Part of a small language model's weights.
Architecture: RMSNorm before each block, learned positions, biases, tied embeddings.
Each number is 500 + 50 x the weight over its row's rms, rounded and kept within 0 to 999. Layers, rows and columns count from 0. Numbers have three digits each. The size before them is the row's rms in percent of the matrix's.

# layer 17 MLP up, 2560x320, rms 0.0598, rows 2386-2552, columns 200-239
092:519478484539431463503472624445500571501409580555462510467491564560536568524459483490440555547512506482492543534496464445
090:481493484579580446439462380548586473522415476501489496555490426480513448559519484513478547535538541492552472385469552518
097:446562414486483496485493544534539507577503491515426484523519462467435547509476570529522579498519447522368550457485502519
100:523510450562519505547585588437501417486433481433427363538488505453533487519547580538560466564543432511470449577428472463
085:409523467526497414484508550622468524488521544476448411554577464490505516511542473479479593476619428469569456571490461549
092:472468466547475447473556481525434388566494494520559477551414519538556580552504592439436445586473570548475490541459417556
104:501511439562523471532482492472472465497416461474527460504598545557534528533488609461411586532504464538557398497534518562
095:510458486523436477485513487486451426498404542479505477501445548397488543471463513526479563547464474377572427537535445468
100:478526521465471507529591469563421479501357498433540571531496557491498471485501618545526493529494442521546442455464408482
100:445480453432503465514575430476480564467410511545452548457488512565487493566540436532525472421539420512567461495389498519
099:488522479524531496566365459572553519526477477461426391535442447485452524530452544474539531551684486535402510535530418478
097:539577445575483488508559505568490408568452512442513517482427498460494485599403427396514544523545547424538377528507432486
103:500540476463481489552513510528614549443417537520473500490574499453517535618489545580506495511546484501527498537396411502
087:547474488486519458502463473515484546471429569550509478507517499558512451518497555446498510479628364478557499550467456415
102:452483380507408531548543457415488363524490429496493573471562518557502482508468429473526513531554534554538365501502380574
088:456485490492461397465419461554514468499524504481455471455498480442539560435467524532460462394470552506455492411572472493
102:523574457456552480484550469583467517585571399557456457603473637572518538493515491452430579492532539533512427484445473465
106:533497376580470443481530532469493519625544459489578571443576437511497488498467556488384563399554447468486482494439435506
103:530571458515456472504554517476531572484483547509523518439521664464533537458503514477505485543468460496542433518537497416
113:448601491438501468568460553506552430568430609529479451511448561472526547448483420497436496568509491553421523571484456550
105:503600465554503512471465482458482392603396524462422512488630432404445503516512442466430468511491403505500486549546519516
099:464424537490575400508388403541458492396472474487411491639456472594412588566494489537527501527556516506478554524558534556
097:433549506496371564504444428585515472534557611543523588555478521457454476531488412521464517472440486499620543472499570603
100:422444536488512501417550581546533398495436439534451511458508462491444546533530555495405518491573545592476506490466440597
098:517507518542518506434540456518601533512448519570575475521529483412597488588515459453487574453558466526594540520472469523
095:417483578526568422510469472456455538456463478521450549550501500574471538642561542463525519488491531393516433458446428522
097:549520428471588432459461564494549517433448458551538556428552532581425498575445469482511488438531503476691490443471329502
098:384563495478496515455562522518484393496526447439573437476488491495477533459528457557524560423463494479613416502346539516
111:562471514561439493493526451599393585524489475522464458459531523536484481512585467484574480546542556375564478481500456686
102:541460462490565495557429574458451515574414513502530537533560612547435591563469522424504537500399537552575485489474423436
107:434548410490560451468406561466508497525428408493500511562505484461536450509491468479450509485445500497519482464524557580
099:510452482473557502618481481569502541501490538566446432574433546554532537468490539397495514508505467500526527440434477547
095:556546445498442489466488499547528483524455490545516580405565487488481454466451435499546544360515531505609474549504515568
095:491503586543546483563419500458463475494498564494448384532406480499402471493426450444374495561482562448526523595520460435
091:495555446552530444485576522497555498459389538502574395556580497471510505537561475566476520493507363471621482516465475536
099:552480473428438518518423455452529514453396425424473526541453527540428509558470388487453563518511484484534396536384526499
111:478489579486564515539550573519519505553564528472510546441528473541506488497568534543490641459537449509508539514475417567
096:613446527517457491534412549536429521499546472362513550546499522523544501558526483427421541417534520470455536539469457516
101:415651463570463500479362507595567508569438461461440494507573485486513524592486447409472473447475474489490474533546494539
100:459478493463534421473507590558453441548530654525529475585517532491447546488428473481547563467536501544597480506478465618
112:502516521507557517484446543502461394535472500436583512604526568484476492497480563388443476438543497486519512452534468482
098:416437527498559438508529526539458408614461463511563434542499454418407564481463485434503504529399444437503510566487474549
099:403424466518459437507398526455535499515414420390504504570581624524475563546450486548503455464572488570480448555516494551
108:488485418560474460508452531475518554476477442535464496422528594537503526481459477533510499460507517399513461454461449450
095:442452484542448435500554485501456471547455477426446454494539561456495502494525427532516564536583533532470469534509411530
106:543483471507482444532434491572563504539478420547475489555580559507456513496449470508488405553516490469400429634522406521
106:542484431575423388499493537553414512496409478495467475463475554640484564499524488431432425452495515500490468498521506463
106:478508484454496474557484528441512497520485487406476527501525525518535556533513587545407670533633466469578393473441435480
090:527490523477442435538470522555498533489561431454481516515484501501485529523475556536507494552577496484416548448497343535
111:458500476573464443501523522539483466511432557491412538464556496552474536472521511513521431469559454492505496446449377515
090:567511553526482554510530580624427439477538498384491522565539534567467377463496439493494565550665504502599466497510443471
096:439438501561529500506380533558518447523516552498421443561497491473511515497526428436418457581566571534558453604468481486
091:405470499464437343582478516529485602560439377563434479477568603494523590504460506489483498479461540505517471597442492573
093:471515437490524474454526514513457489495468338394517501488438582512427577530464429502463425448498470427548551568478473486
091:500504455625548545487427541471449450527466524517474557534444484495477582529515485519535456479487520464508485518381427482
090:539421417521519519490472436508482432530560443456543520525511495569444466558558458430511581495553496526479544559461423431
109:499512455497486416496468506464458476586363451493527508485455520380406467435503539548409438519510463536498482598485475439
115:453550561424535455561442546476530460448492506402470489539456523436420443620361512463459607502517452409469403462468495563
098:485558485487491487592485455523395390543427399531558413539577525492454460542525458548533497486479454448502465606538424539
095:498515476443372461533482569518439500504557549475485437473542472525483530608474484495487520428542478513430544572445438495
096:485589505531375540489492549509511440570429562502539507513470459446477552521514473466535561625476455511560434556493481508
103:560462491628452415540505514568509457559459507494491511418483460518430546548460492476390513411516477510503429494513487518
092:575505394536527474546486559622528526459491526455510491508491517544482556466540546487463520475585530474469558400484431511
098:561558416477561496530400469468495464505426523419554516464401516558542479482520448486532533489506515543589450485396514481
090:469433527517438334415548558454490448535533525480475499502443470557464465528444527440579486458555507537394454552465454461
103:520516511576511487503546533474424494499567519531537471527513499526515527496459521532366494459533445509387540484465451541
097:430407555490575510463539510586478493516536482541449354553489546459410538461650452509498541508498457487485503507419471517
105:471550529502461432387512466494404488447451464478440512532442456578501446468479553444486578501525445410455509498502509560
097:494572478491517484405512534445569452470509464451507462459456465419580528494557482485500504512565543548468477595492440523
112:459582380473500518415561607556462416559478580457503450479452503518473501566507443507474462520511523502546387451501388548
099:417555543435561394510505511548525582509451595434415468560544494508436533520507462442522526518563465397496531512483459506
106:567414481554563473531569427415478457472557490437529565431573494528571515485509522500591478457536485429580512469396464485
100:551491545460515489559580464510517444476471514482431529467450440546552493491457567422478476482543490482489473491484396403
103:449530439622453514530408534439541496530483450546422492494521538497433543508489534529491543569561412564567387526471493456
102:438532435472477447581370501528563458525457611466497531452548512539513534506471541531505503429543381562500393487424500440
093:420560479516518484572537415544467517525399544648478543479560545407425566437529498463454491487464431502509465534484427523
105:453499481432548432548481518574490509564491522533452528521534535444584546586452478424508497517523505493436443473549488561
094:458601402464405482475440430568492433552464523419403536510449457540439482547563438475542419489516575487463443489517534529
093:454512535383434504449480634570441457523499504363501504467529538518466445559527561538413494506505530517558492565473431507
094:552545464566540500557548515414577459540494510550442485540550509553524558548491561487472402510519536448463460423499509501
103:552524581430570461509510474529433578506550488460461511464525546453559448468444585453454516440612483474479496515472447553
107:488498365578439372466506477493522446540444465468397569517621585515466476527474393464517425552496452538547400525498500631
099:492587510585514493540539463516479484491501458447466523477567519444563503570573555432470493445526449428470490449476466498
108:555540547497487355527516433591465481445492531454482475525403544510553500512489497540437524549495424476431457426435448520
104:488553504611583477554423500607378538444424611556527473553447547448557464506540513482513542520475533467474580480466482585
102:481429544424551553493506590491469512512485552492505492576421506575535597525476495502497514503487423438553363432427530431
092:505526578415504448419449460513541493478497499440446434534535524523505517480479504442482574487512557469584548563450526447
104:490582506548543433540499526563438558485535515468518551485529577442535493537522441414363515522486468519522474566455554524
097:496476422510460484443485611576496509527455590494452580454515539527459515543481557446405524502580483595472373445492447446
122:396495470494476498524498561460513484583453565514446456544519535444499487618562522455467466377469474507625401451501444534
103:438522416513487457461418495575544482549445508506474530479489662535495557503435454468519498416527466440476530457350520605
093:470512536499502484531562571561429462498546495558480470508554504515468567459573496464440605530490400500549503549554529521
104:518478462500483415486529549462543473469436421455483525502495476517483543521422571532442379449461539564551542466508461553
105:535522553481561530460467455541441598502432526506431552579496457468423503506448465485468544541475365373584541440414426490
094:486495550462558359526498410557459447459524477449428416570517501432453549397496524466439432492584467516471482512490495498
094:575538510541419516438514579522537424443523500528397607601541519449513505448443507520507482401506438447520485435486504495
098:475532507474478487492481567469511485477415496490426475573595572491539503467525473535426646502484451399442471579455463467
098:533599442540489499458476408440421464554478449499473499481480688569517505539549570525503544452553488487472501526403472487
106:497489488552544454634466469503476494540513433465494378529473476499486470523427461400502446497496567443553453498509455567
091:499517571455448546522456503459414449514423536473448496523472487544423433520533543436554562524520461467488567525512473488
095:505500451580613494514489425413437544496520427493395482513473488517495525484569529456542518469630466497468527641429496489
100:537575501482496533533533575462542477516426488469488486421519498482452435534490508458510577498555536499520440543492411465
093:560559518440605446404495512513436494471481548516450444612498562499537507478463518501457494476515477444433476510407453468
094:605521502521462508397487551508474420494469442478497465399467502523554458459408471460515528452603499409465483528533508597
099:453529532536397516543528488497504451500502467426530517623539526513481503523505512528479454424461511520592493530497549551
096:537534462591554480405502598461484433472471465470419373500501537471469445569572445434469523445610537456513428477486457518
104:430559590489456508506476484497503415569429554437425573571561540484516560537493498500473488458498391473492464452510481530
098:426480488553455446486491498584484507536430502477430475460597553478445567517500451442508494497476461479566533528513480492
103:500434461565515494474443603580386498552485494494534536444439643501545492447494427491356539439576548547516526473505457451
104:485491466427460407487514524481526501525484447469499442509474526515504492503484501432494497471565489389591476527437538492
101:561589544510530476495521513498500501568454504521483477559553457379572505512549443518432500526512487505499459629451492600
096:492577362457511457659541539491491589514522523531512443560530559551454585462519490452528486552505481452558491471401469517
113:470578542381508562467487512639413518502457592480463500560561582419452516520470446494508517467485497403475451522507497542
095:451472382516594485516543531555492493491529424517494500524446472563621605443506452530560463454493341527482545490505561578
102:432480547573560506507481532503446412573428611536438535570530625401517494424560520557453496456591428557492482537493420518
103:522556457530503511588490534502536487427479392482466490500554505555465568502493456482419498569477445480554407502534451453
111:498516406513516454470456567582515507482443505474472498546507522441447550541553467453482490544469508498515489561510507614
102:516441521577535526472492547482448503508328541496439563504539481482510572525476547446531545421492501513496503488533478555
106:454544420455495506553536520539529418499469513514504388598464510458419494511509437543449483468461437525569470488504486585
100:393508525497500360527475438464571510611452509496456408545536590486530562600557469516571548508494423410401473508479493534
108:439429487483512524568557451487503537536439593430498484534557474548574533533529515439541463477571493480613510391511497575
102:525494636434505466518586542490476503442501563529395482458509468518515462562467490477497604520486477508628473477425451540
100:557547469454508477483534622489457530415534515437427445583471515539509563493499477430401505426538492449540469463516492449
088:578404510583544518484498609617504448461512436432473522543496542566516532596525583380532501451470556501490474508476530471
101:413449511442482441441556474452473455530439468376442493533509521558500572564535491539563491521500411485538417562487433500
102:484494427492545455519473529545482519489552624404487546585409642512581535453513472468447533489522481478546521544465540380
107:593455467548494537523494492502435492466523530525518546417613502462554455525515456516424529441540472526469503544539473503
103:477530479484534480513538571480410467553445392572546361445506458478542514566522496432493477377472463556562412563509569523
095:502426493526513566528516484491427487494483519492507495525628520530508462541586535491581467490500494511446561469511443421
100:567496486577512441463532579511553493527482505453416499443520500472498457567471609558520551588541463551471405563504396501
096:524506430522593341499417566539467490451469421505539575488525569493451492401562506527398442496482467420535548563458399506
107:495551518592535520519458493535458512538461487477474495471451514511431459550562449424451546526448490453568501532419495535
096:472471505523528448492493519492476445452357481467524452486519479624556531535588567415457466435603495398545486524538493443
099:440488537556535433469496467486493521505461505529521410423560498505500466491566532489513515461505475494521540608486508639
093:465502532545540540461524504538499408492356565419484529491566550501619540566501499457510483427557497418511474460434453483
096:499535600428523504539449511475564413479450547401475490517534382476408436568408514447505484494457498509494455555469393453
103:508513526517476483501548470511465396567506423476499434432565454415519500564488529388441561527537456524462386566486454456
098:504481423424496453440376591453393444547456489485508516543546580580493459575405429493557507464558503470467570614527398504
095:579463454512514453508432449531530491523518501488529581538524490514497568524463519468496433584422509419404463497433452516
096:546477469446548477498558613554479503504481569532482446494535468422499474625448508458533649459449438536431492504602553595
093:502583535541603427436477538584508466366539517532506560513587473455538538505486470499472479498525508447577437515310419466
096:504452471542565478468455562435444464571469475442407455498447482465554453495495502522447532380543522509544398570477408546
102:485516477524495469591512573483396443496478556429474461571475587414403545542517435499442400487471530459485420541541536460
107:562443439442510369478352532599510385547490474444379432546480429508452515498391409462435430504555579509377568511579499581
103:577497583522564445522439515534391511453402438567445503457555564589513507599481537457421525554527491459475432587448444456
101:540464435539519559456525407557571417481423528390428484503500500599397534530489455397434530450494475441546519444456523557
104:491523461489504513561503494460493501498394436517392505555585503436467480537565499462488509541466477551523493572495462530
096:541502591521547537492438471531440484472499517456540532504562496517537481450561501463530519477491508453533437517463529501
113:443508536478510531394547453543514451518521504645523542498551500520574438426589490572463449464452487450561508513516490522
093:468521432501445516404486476453548485593458485430525487559478510515487417538492457452531526534457443415494498484538479500
107:472581564585450426550512505510524427514461481496384522480483563450520512538494504519457445542447484509477442435415511538
109:543497467563537495467502494447551575560353432526475465474490489479461529565592483534534463524511456437489481471525521462
104:512504556476529500508486566649362486576514522480524537507549515553533528589522472397477528557521432460588408545496515535
095:423529558475562521479480607520475474512477608516455546541586434497411601449533430415582484417530437556629481545535474492
095:513433550456450449566447596628466461502461554557516491454503521541406558456507511471463535575453520623548496524465464508
095:459524496616471421583531534425606473456479466520445384553518409537492576550493481446469489499479472513497432445409456525
104:463443556538469317543489439500474466485441373532464579461517436478505501515535550533515478468483509438495415469533403510
098:501532523539528450450485485488495566521462564556448461494587595502534440464483474446445551459661514454467547496594558499
107:606522555478492535424380526542511621489517529493517547497419445520496525570561547544556489524529419472428493469389455526
086:495420557459417500518505514541482540541535493383492517544471496578493380553573520560484496482482464400511505503496456503
090:492471503535482461513384458481534541522512498589436529503459660556436580467425517436432525537473376470555549474402528473
099:445465456587508504458469548522507540592507531556459444453523522411598490468457458460527508384512545472511543555489505527
084:467537446458574490558491471528548493521531538582500538504494524451486455499511470470465521523499448576436449471501413516
103:490499531483516517510421481601440510495444549492500452545557479484576511591554436496529442452449455499545530435399508584
096:544492501487587458576412538496475376533361516484555428518501576497518473399542596472491537425497489509433412598492524475
095:532496491543464539589444532522555450545471529538515496473542493401502520548474418476507536523474480482582539539532449545
090:480526534579528545560505540586456444456536532550540533485496446448491427554629484511488503446507511521529492454547477540
# layer 17 MLP down (transposed), 2560x320, rms 0.057, rows 2386-2552, columns 200-239
087:475418470498475481507484500532526489496546430403503446548608494542438490516520561460495458509528504511437478495421402609
087:508437484489427473525511553479503493456506558503521559447431500470490445432511571429512517555551569548500587541514488523
093:555486480461481593524482515425538513575544570517569542492486504438448462550516559432395508457557464559459515476488521543
096:453460426489516552418525498480456539429472518515485561435477495510604504513547527472514582454447537573522483487513494511
094:436550438502541449520433545568504445508471521422473456563589500528412543548489459405428494469582473511530440465466471547
094:510545476515547451518458494530558544507564535460520565539527554493531431436493476513495507472491473446532557478492594455
109:566518601560452519470569478580496518409469528477560559440475536513482478444553505502528531424532481498452411432525438506
097:506569464428579539477446467438543527513439458527432468491426456542497451550429450535575506549506469464476495474569552532
100:549563530556477463473494516466517560528462425547448464505521532515487516429463553531512631443371472518418567515474520440
109:444498538406537463580434542514512551499519559562438572506478404383554422471414534465395501464497541571533527450482510555
099:449428462445467482544534487535420477523548553555469511387447544500440460460492460430434490556487485608543455492415531529
097:448567545406562429425391527468438581525465526512459509492624490580457432472531478552545526490550392582486539493501511482
090:490541536420495595455400536494478549532548461545496407528463547468535424478483484523518452505553536497497596552482472447
086:427467503483474474525510395550531477508496513465485452509495462546518418566505476533485510469550551501432513503513455473
100:527512493459518394427595478568492471537508572537546579429525569543503507407528434517432491548483488612464539505589543534
088:507422487459415529452557515535447501532463581531560482513533467494506419529446542447441540491526424518489580521547487476
108:524576466475555499519552470460509482552505537529435591471449482474478461456483479544525454544500440508537452528433490508
111:519479490537576421454537541581451535578454515535584424536589543462589366425548556534522504409538508519461539488382536528
097:451423613511420500563512545502417608464455552474539480564429466546426435503419466479509609503478424505568481469585533465
128:487469570444560519453532530397532514554511483483479495429459525493420500429556563535538499557432494366485390508560472469
105:439417456543538471538446438510494461413486528509535544538507544549622505541411575486495470497491624489417410475488482475
098:536543540531451556495529461479653512460522476486477438431556535447445463532468536447466525554484554541479489574572523480
098:483421425536534446575531522501472488497478446607535566446532495539509541541501470397546557474599545521452459526539536479
099:547374412545525558573542534507404404537434460473621487525472500417519466468489484543477584514500572513457518486519356524
097:576423475562504492485503518493504547589447509418573505458526470477521518449466412551504483447447464530516516500506514525
095:389578546493450568436555552475443511532582491487484511528499548420473463451478464491411492521490440517560520498568491492
089:595407531492552460528457491484506446549566559466561437558398446507568493436458455526539474557520550516511499500574587449
091:475439517408502448421488484542544616463405523559509529598572546502518499568456441539455432483413427496488602459484456473
122:581537441412575458453448531485407574512455472553514411485529496493408549599529514486537497495466559531532421508532446566
117:524487531474447524527466482534505435544496575525520471475513529464465495483484574531412462541558554510448523605468481477
110:522547522523486559491470477471530559502431594550434474454543426490540518508522570498518505457469655501448410556479536518
095:511576509452530477421496558556463636543503451468564428524521541485508518551513550553503485489470533456515395509492503484
090:504563512526543500534489514444413469473474468540387466522446513445559597576466442425430474531510433536427480468454521469
100:509487527549488488520535468500542502484473380444488544515590481534451547518539501545522490493494461559430468454446542521
088:507521555478524510503438510470565411525485419501467450566495494527551523522519563447504516550521491410403471503518528504
094:474517520590503491381534491530497467512489570504572530463490495483516451525556406499569438533549527540424544477446441417
122:460530542464536518522423532558465539628487517439527468505498620588551571500548550609537537467526417453554535616402464553
091:473486490505477544525496443480547530496508534559352526505439449475404487522503470511501469549532519469491526478509508338
098:524412525505514534513530497552444527447544530497575563484445477561547440437527482556578581512566435526651572483519544489
094:567466549497526519497520524509609499522417528542548527394547398359498511571464533500455477421582485454575539485536523491
105:454571540410452419504566477524466545578589506479460521478524462572528529455575445551492495533496561518506542467592536465
092:413501492497574551482525446499430505502545547457498584582507439449528527469478462509543562466397576496471539599590569553
099:485550499476521505415508430472354524422501430600539473527524490573592518450531554544500422427433510574481505508485569564
105:470432560482492514506503504488521515416544570487432538555478483535539523490499425483469498512552464587438446487563522574
092:490508486577538492485476509509545492536477541532594469494503488574554418401524480485556466485532517507545525530505456559
104:402520435475485461489496484458433473485465546504450513448487507468561576534508496530432443483472512559544422571405541641
120:405466501469521431486482590485493569522557480429451512483431576555521522511449413543406453537563499593536421463572501557
107:530542494497406438491524526493352534360383496525582487456457562504499442521489547478474465526489513485590597497544535493
089:493444609593491474447591492553454565550411549500454514492518556502535478511460506490469495539496473533619488451465501520
118:511497506465510509525436476461551466474485501411486509510549538494440471511428470526472510525590533516488519575574492435
093:501425506516521544444498447455409516477522410554510537472500480481561536476479622602491505450459561595468542482552607462
091:471507551528515408477505517486487518472534447588433545482481556514511523440531573493556586512551445570455547422491520568
089:447522449550570641435474535471504449513531558341474481504507542466529530479540521523523549485424508457512485442523523514
097:484497562590514493594513412489496555540547542502342499553479492482458509481421502532551573556556549494551489480576535507
092:485523493416539495513498487537559575452502447480492496473500448499540509462454470568475533487438506569500511500524631496
084:551502431452490501538459523504476440541495551551560454413542497491432510453494573499385471474508458554516527511564479471
103:507462397488473572622488496541603520472501536487492480533539452459470503553504516550534470483528498499458517501384458455
115:491551394414543415501461484399496491556530470484472571545551513465522451567469509573487427503510465573474574556543432549
099:506428652431510554606470545469443475472520500484457534472462450483484537490519440466518494594454487555483499469506567482
093:497472540472526492502534440556547534543495479497521477532633472537376408565477508477489449480550493435552591504508493487
090:582469431465582476461485425425402500500448508474534403490424529551451386563450466517570428592552449543506553442417477507
092:480433530463543563527478583572530557578451547511509501402544529482517472362605452455512399500455583511524548454492541531
088:595608537452515527483537478365510549511506500402462545524476456424513483500500501530547426473574436479485437545526549494
108:476424390559537531438488477575530405498591545487571467537460540495536442475505477511492528473593547616484538497575568489
090:439500550505451562533554492576501467498509521418501507535510452366446574565479439529515487562262464440612485544595505532
104:562578533411492529494582540549558471515582499451514467455539531519552556529519479468502480499485547487530461521472473508
094:554420524506432491513532553481560484506542587585543528422420520533459494531463504489481492492492485427507512517536507537
105:463495541443545626480538447538417459431434554523471552596433519445480494515616433509459471551435406455516451435395450500
100:433549509521436452598502458499556510457523476556382536394446494512474460497486501530464465462438585375457598493476574434
126:556399492442479441507570577450567441574471512491530470500530515544587442514548576557461537554550517433544509484548467444
101:403430531560479471561529488394414508535373537463587482565437549521496515582513515393458473507491504503403464506445438558
111:480586451465515516491329491540545469519548610511388512537389492475431466470486454503472558513456534549491527512522615488
098:497509535538496507442551492615568469393481463529566381420488508546512498491521551611529587498524483430588517438531597469
103:523562545500567505482489464441464574486490457510453474551462482416571547488483555531497504549432440482509507507531501446
097:548550497493485612409544503450509458530499424486545427479487380514507486453537453505491551494479403453523455502566548567
090:449501416484525578457492472479455518504539468527499477622513483597496436533477456506526608462494461518507582353551530576
108:501487470493472473476448525525547540519402476418623522535482495573492536495558450531522523481498429441490479433539560509
085:478483515514490496526667493570499506538509527521538589485511446557574405475542496440586563482509489529475516445565494572
091:590541579514554496512573464464541446549495360461424514426460564590489456584495465558540586521552496454596458493557451507
093:586523519507470511540477558468554560522556464491572548388521435470482481514475512403476477531529563516476553563414545452
104:503519508500409537569553476444526496533431541476571462459569582453487424557508439516525500560544469543494468450522506495
113:428491507433516552439552545516456487524448547503504521507419510481557565490455440491509538482458476461585533523512497506
097:480461551449527579375475525521601468520553552480538509510488506583435472443488479493535540520519480587537446566511536502
119:483430547389531502551507509567528480523537499494392503465485489504514408455447469461458497453513522511423457450432484477
108:578450483438379573466545508379537452527602529491466544446626530406499476543595544504556480564468490448502501444527541460
107:455534550463481535511505507548447559516552490464520496510582458398449543503588463534580534434454407494576515466501543493
094:442538454544466522518550433469498508517468530537589496503458501444524474513553406545515453416525437514509538503595530539
104:528482530542576421422490456593451428467413490470470447516578515570560557550502518557550557434545472477500453443577508476
096:574412588561567515576492471620522543518429503481499521560507438485584525525537565571525494478383513402558575507509501510
126:469398586467476516577483545461520514558448497588428489402552489437448479514478413553489430458342574497538520568510470483
100:437527512492504495553518452460477530561508442544497461531368484474521501483467535509429538497537584467465514514506500453
089:521444421529608521544546538430523462594503449524583515484474508447608457421510500475515513452488538526472419515457521518
108:524526463421558490521524512535467450544544477469554429466502574434520493581518527521484521543425570526554452484490549502
115:455523483463533520516606448467471485484479506553533527527429513453442538480523460556537515477546567513408417483498491501
099:444525499527508547479439499466528572540500387507535572484510523445480555534509427414559542443439465535553505505591496548
089:412496453465609510497536436448466610562498574512535452431489468576448464549476506450398524599564496500510432501500500449
093:470513448535478452512506462612406467510581496592469477506533467516528427502515485500557610508534558588491450443538529497
097:433471536534511459590480439499472504523577421493529459553470539580456543557513568467438443587548562487467565516521473568
104:458460539447514445436505391404565494518512573497451543538479606509549480479567454576432455541503446469464474467540454480
090:428495465554560531512470528542531413447512495503558481491531526485467482516375460465499457570507526485441533469605541468
091:488531563508443520498435489480452469573467533578505497550505574501435462530494535585527416541523545475451449462509390474
106:480479473457471531454515531506401465431540500591480583509504491494467562491534503504472542537442514560466516518486501589
087:452478485529470582510485562477582534481461457535538570499422446551552459548454560389532556466516557588517558556437535465
090:497507485488483446587510541504490563492491556534456499463524579490504476578483472519483473531447522595567504418431551504
101:559569425518455475508463431453506507436627498509533525552465412517425545473473552501515516484519538525437518468588537565
092:571528527508394482459583519513426497524497533508541524499430466558532415459486459515515524486503486466531526404518567417
107:502508478561438616521445512509397513487424444488529521477486515536469474511462446536587488509492539474502556517509519486
096:463535476503497487468516467405533547538519484480507461532428488444491462486532505547491519486495464426535555393495475490
107:513562520507481515590449432496496478501496459499472504507508519585540578497551512510523483472452470460508482483517454537
111:442520511482430596451509583530467536565512582463548501449577573471494505509517457428493465539528540644563457463498523538
102:549458415498462552540467526534451446410602492453577487447503564534520527511453427401558531521458559588419451477542529519
092:568568588496506516420481477498527486499493457504522408462486548506569461558485541422415543499468492567467481527460529531
105:416461503530486468596511383500429465527474491467560622484456548575561538498518460565400506519423438466474445448444477461
091:505486492517394593406465434476519464599548495485459519577476510465500458483442503499551499448572558451391533499472438486
110:547489488402462505438489466476496494421538443584513559507407388488557518441504601405547450473589504551481490509439450463
107:449523413488519539502527547493429545567501553495475481453575506484471417493503514514510460574518473576538586593473479490
111:478528442499520520619498510479564528502498419514497406545466514435444466489513537416514456454476553483470495532484460462
093:544469478466517537567451486547518474422482519463490454446421517520589542500530541469454446461486515467510483530504447486
102:618468448504494459526488557493555500514517482526350533573512543498497388541526521386467516509410498546459484512518513435
094:480539514487521512532476552553519594482504548502436506506496510544533508447496431522455461450487453504615485558453574478
110:539569528444469544487468542451432493420551482599486419532496514455438431507495540559482505548540558460481506496448487424
098:492440472483460467451476489463541485519561454425468425432545455450514490495514519494420448501599510546464540496544519583
099:438556570506489556495418447430504545553485493449393498468455471452457507432523457470600446482448525539434506577493559451
083:439592576606445512510539448468528526507500526606467472555539499554490513477564429584466450585524486426580527486522585511
101:490562510581540479504527513487499435553491508490435453499489551396399399582486471544513509500568444478469492502573468530
106:572510508422522560453431549464523589460490537524424552462511456453503460475500518460436464507513585542503483473417518385
104:414452499518475509545495531488434479480466522562431437577432491501481436567396438454478481520533558562528459471424466502
100:518487583480614496491454432450504489543482461546476554483445493510489475477570548469618519488252524427496474527435566515
097:461562546502511474589450609552541494521535468452481499516483456478463499568421514530535515560457478547499511564486472478
100:383533482424485431560533510501513520506533520421450484413523544518478552564557437491502493390467402516547551470464504510
092:428465574554423609476475468583554457543443546493518490469486502481503345467501537480591504402457478535513493547521530519
111:469518523566498555543477478532460508418488462507632522434449481564493570490495536461487559507508505449565522502488519575
100:589503493447438502562538459475548484479517503464484547547530460477531422517470510467579488458537499555520439610562431464
104:572409504479554544527461590451476433441510520499511559534466525429517527520358526587504523452584494551510484539529478524
093:517585478487505437559427424550467568530501513505517480581470456490491542497487511540514557528481519483434501491536473483
100:497455507445504501487552514601420484399516481441405465527512474470436472524608516455479572481501621501496548480506518494
100:528458505490606625539550405484567583495504474595373542524435472610548540438430496504563522482603523423519553474545530490
097:441551577516498467422479502599454495556414473470531518427574417366544434485525516465456424442531556461521453440515481479
094:432522502495477489498496536442519379535489520439565477509544600499540524513556473542521527506465469521636496579485573511
099:447528552470435598566446452415577428521558449485601550548503559513474518564482526538372539529505477465479488557477499512
092:524439500474467491573462448495502497475574484461492470531481483468473467475506406417527508558477614502452589564549586425
097:511444464551500561477472500598515573445456437534526574500465466486507463498464535480520471454527557473553607556546453477
111:551532404444536466450536434436465577488595542599540490543497517558486478475492454459578575555354432501488533481478497512
108:519510496487539458551535505560511482547508460449472504526498443477520474511476449510454457506523516448468599480558477453
107:502529530417532525484538504424552534521411481547513462422466508439548520502491537595564549506320458527514471516440532504
096:581481631504422473512494538546536633459519480492561476505523514398459476552552480593502429495483499412578525506561453551
097:469497453601459491349461474551495451446592512520583562506529465471560391486472495528609545461449621477520629543560524507
096:442433482515491498454496496524625500461460513529559546491474512525388498494458510509479448440532430537511503462471418464
106:515489454484503475637474531507452555529510532399476445505490467465410479606482484425549603546514508547445473495463527483
094:506462612523525535623511518555490452429580492567500491448487507462501534449503522528564500468490593563529561518474560566
107:531480534478509457534475548580587669507483462396433560467560479482515536558518488511388486611498457517522440525455538506
115:508629525501482488520502553454515472496571517522460510569379425582448609524512519536548476500510409470554442545549436466
111:523437501433457607488543556443457470497561477476615437496482452433549498467455615505564500589581510594637454499452511486
096:573498440552557442486404439531516464524523466450592487464512443518544483554495530476405410546474491555430479486505470471
102:454568478517554497470592455468525614477450511448461471568577491449528484544460526528465498522511475444489462529556536536
089:505575445491482496450505541443493541580500544466547590414519478554532414420518531509558546537536549480544486503513585461
107:543548463540460551521497573434599512582466510429466400489533512605535501528509494483476429573438431569591533515536511561
099:531480468468433415534507451437526493471431456548448515436483478496565552599440495453440478459448537568457551462417488538
116:415521443574481474481540523572625535474412552566612553545415461539491524520586445482553496497533480453573446468472659547
084:522550501552534480516468434493455449536527557662486407529493491374480520458402505469505510442491491581528524546526521533
080:581537615496422557529534545525567478456534571504580473495540417481489461547526561451501470488552590532441511505470439432
098:380538420415518521505447514473485463480540486439470548423524523412529475442486459536488463501424432588561527522556430545
086:467557480482501502495485420439525453476462487522531500507471426486466536575419479559480525514477521591415563390558427465
099:484438499551467471510477480573514547580561554487499479508599463479531534475482495503521520516396471505494517464496481595
093:500463485447449483438558545545538489539546422522492500438477542536444505565472471493451488522531455535508553463550500509
091:439462540514535569522528434540544481526432585522508505576422528605445541421447453489496499477484514479424517460540533419
088:429484574433442467503521487467427589538497590536471484547489519578407475495414522443538498644523560485461552479457586477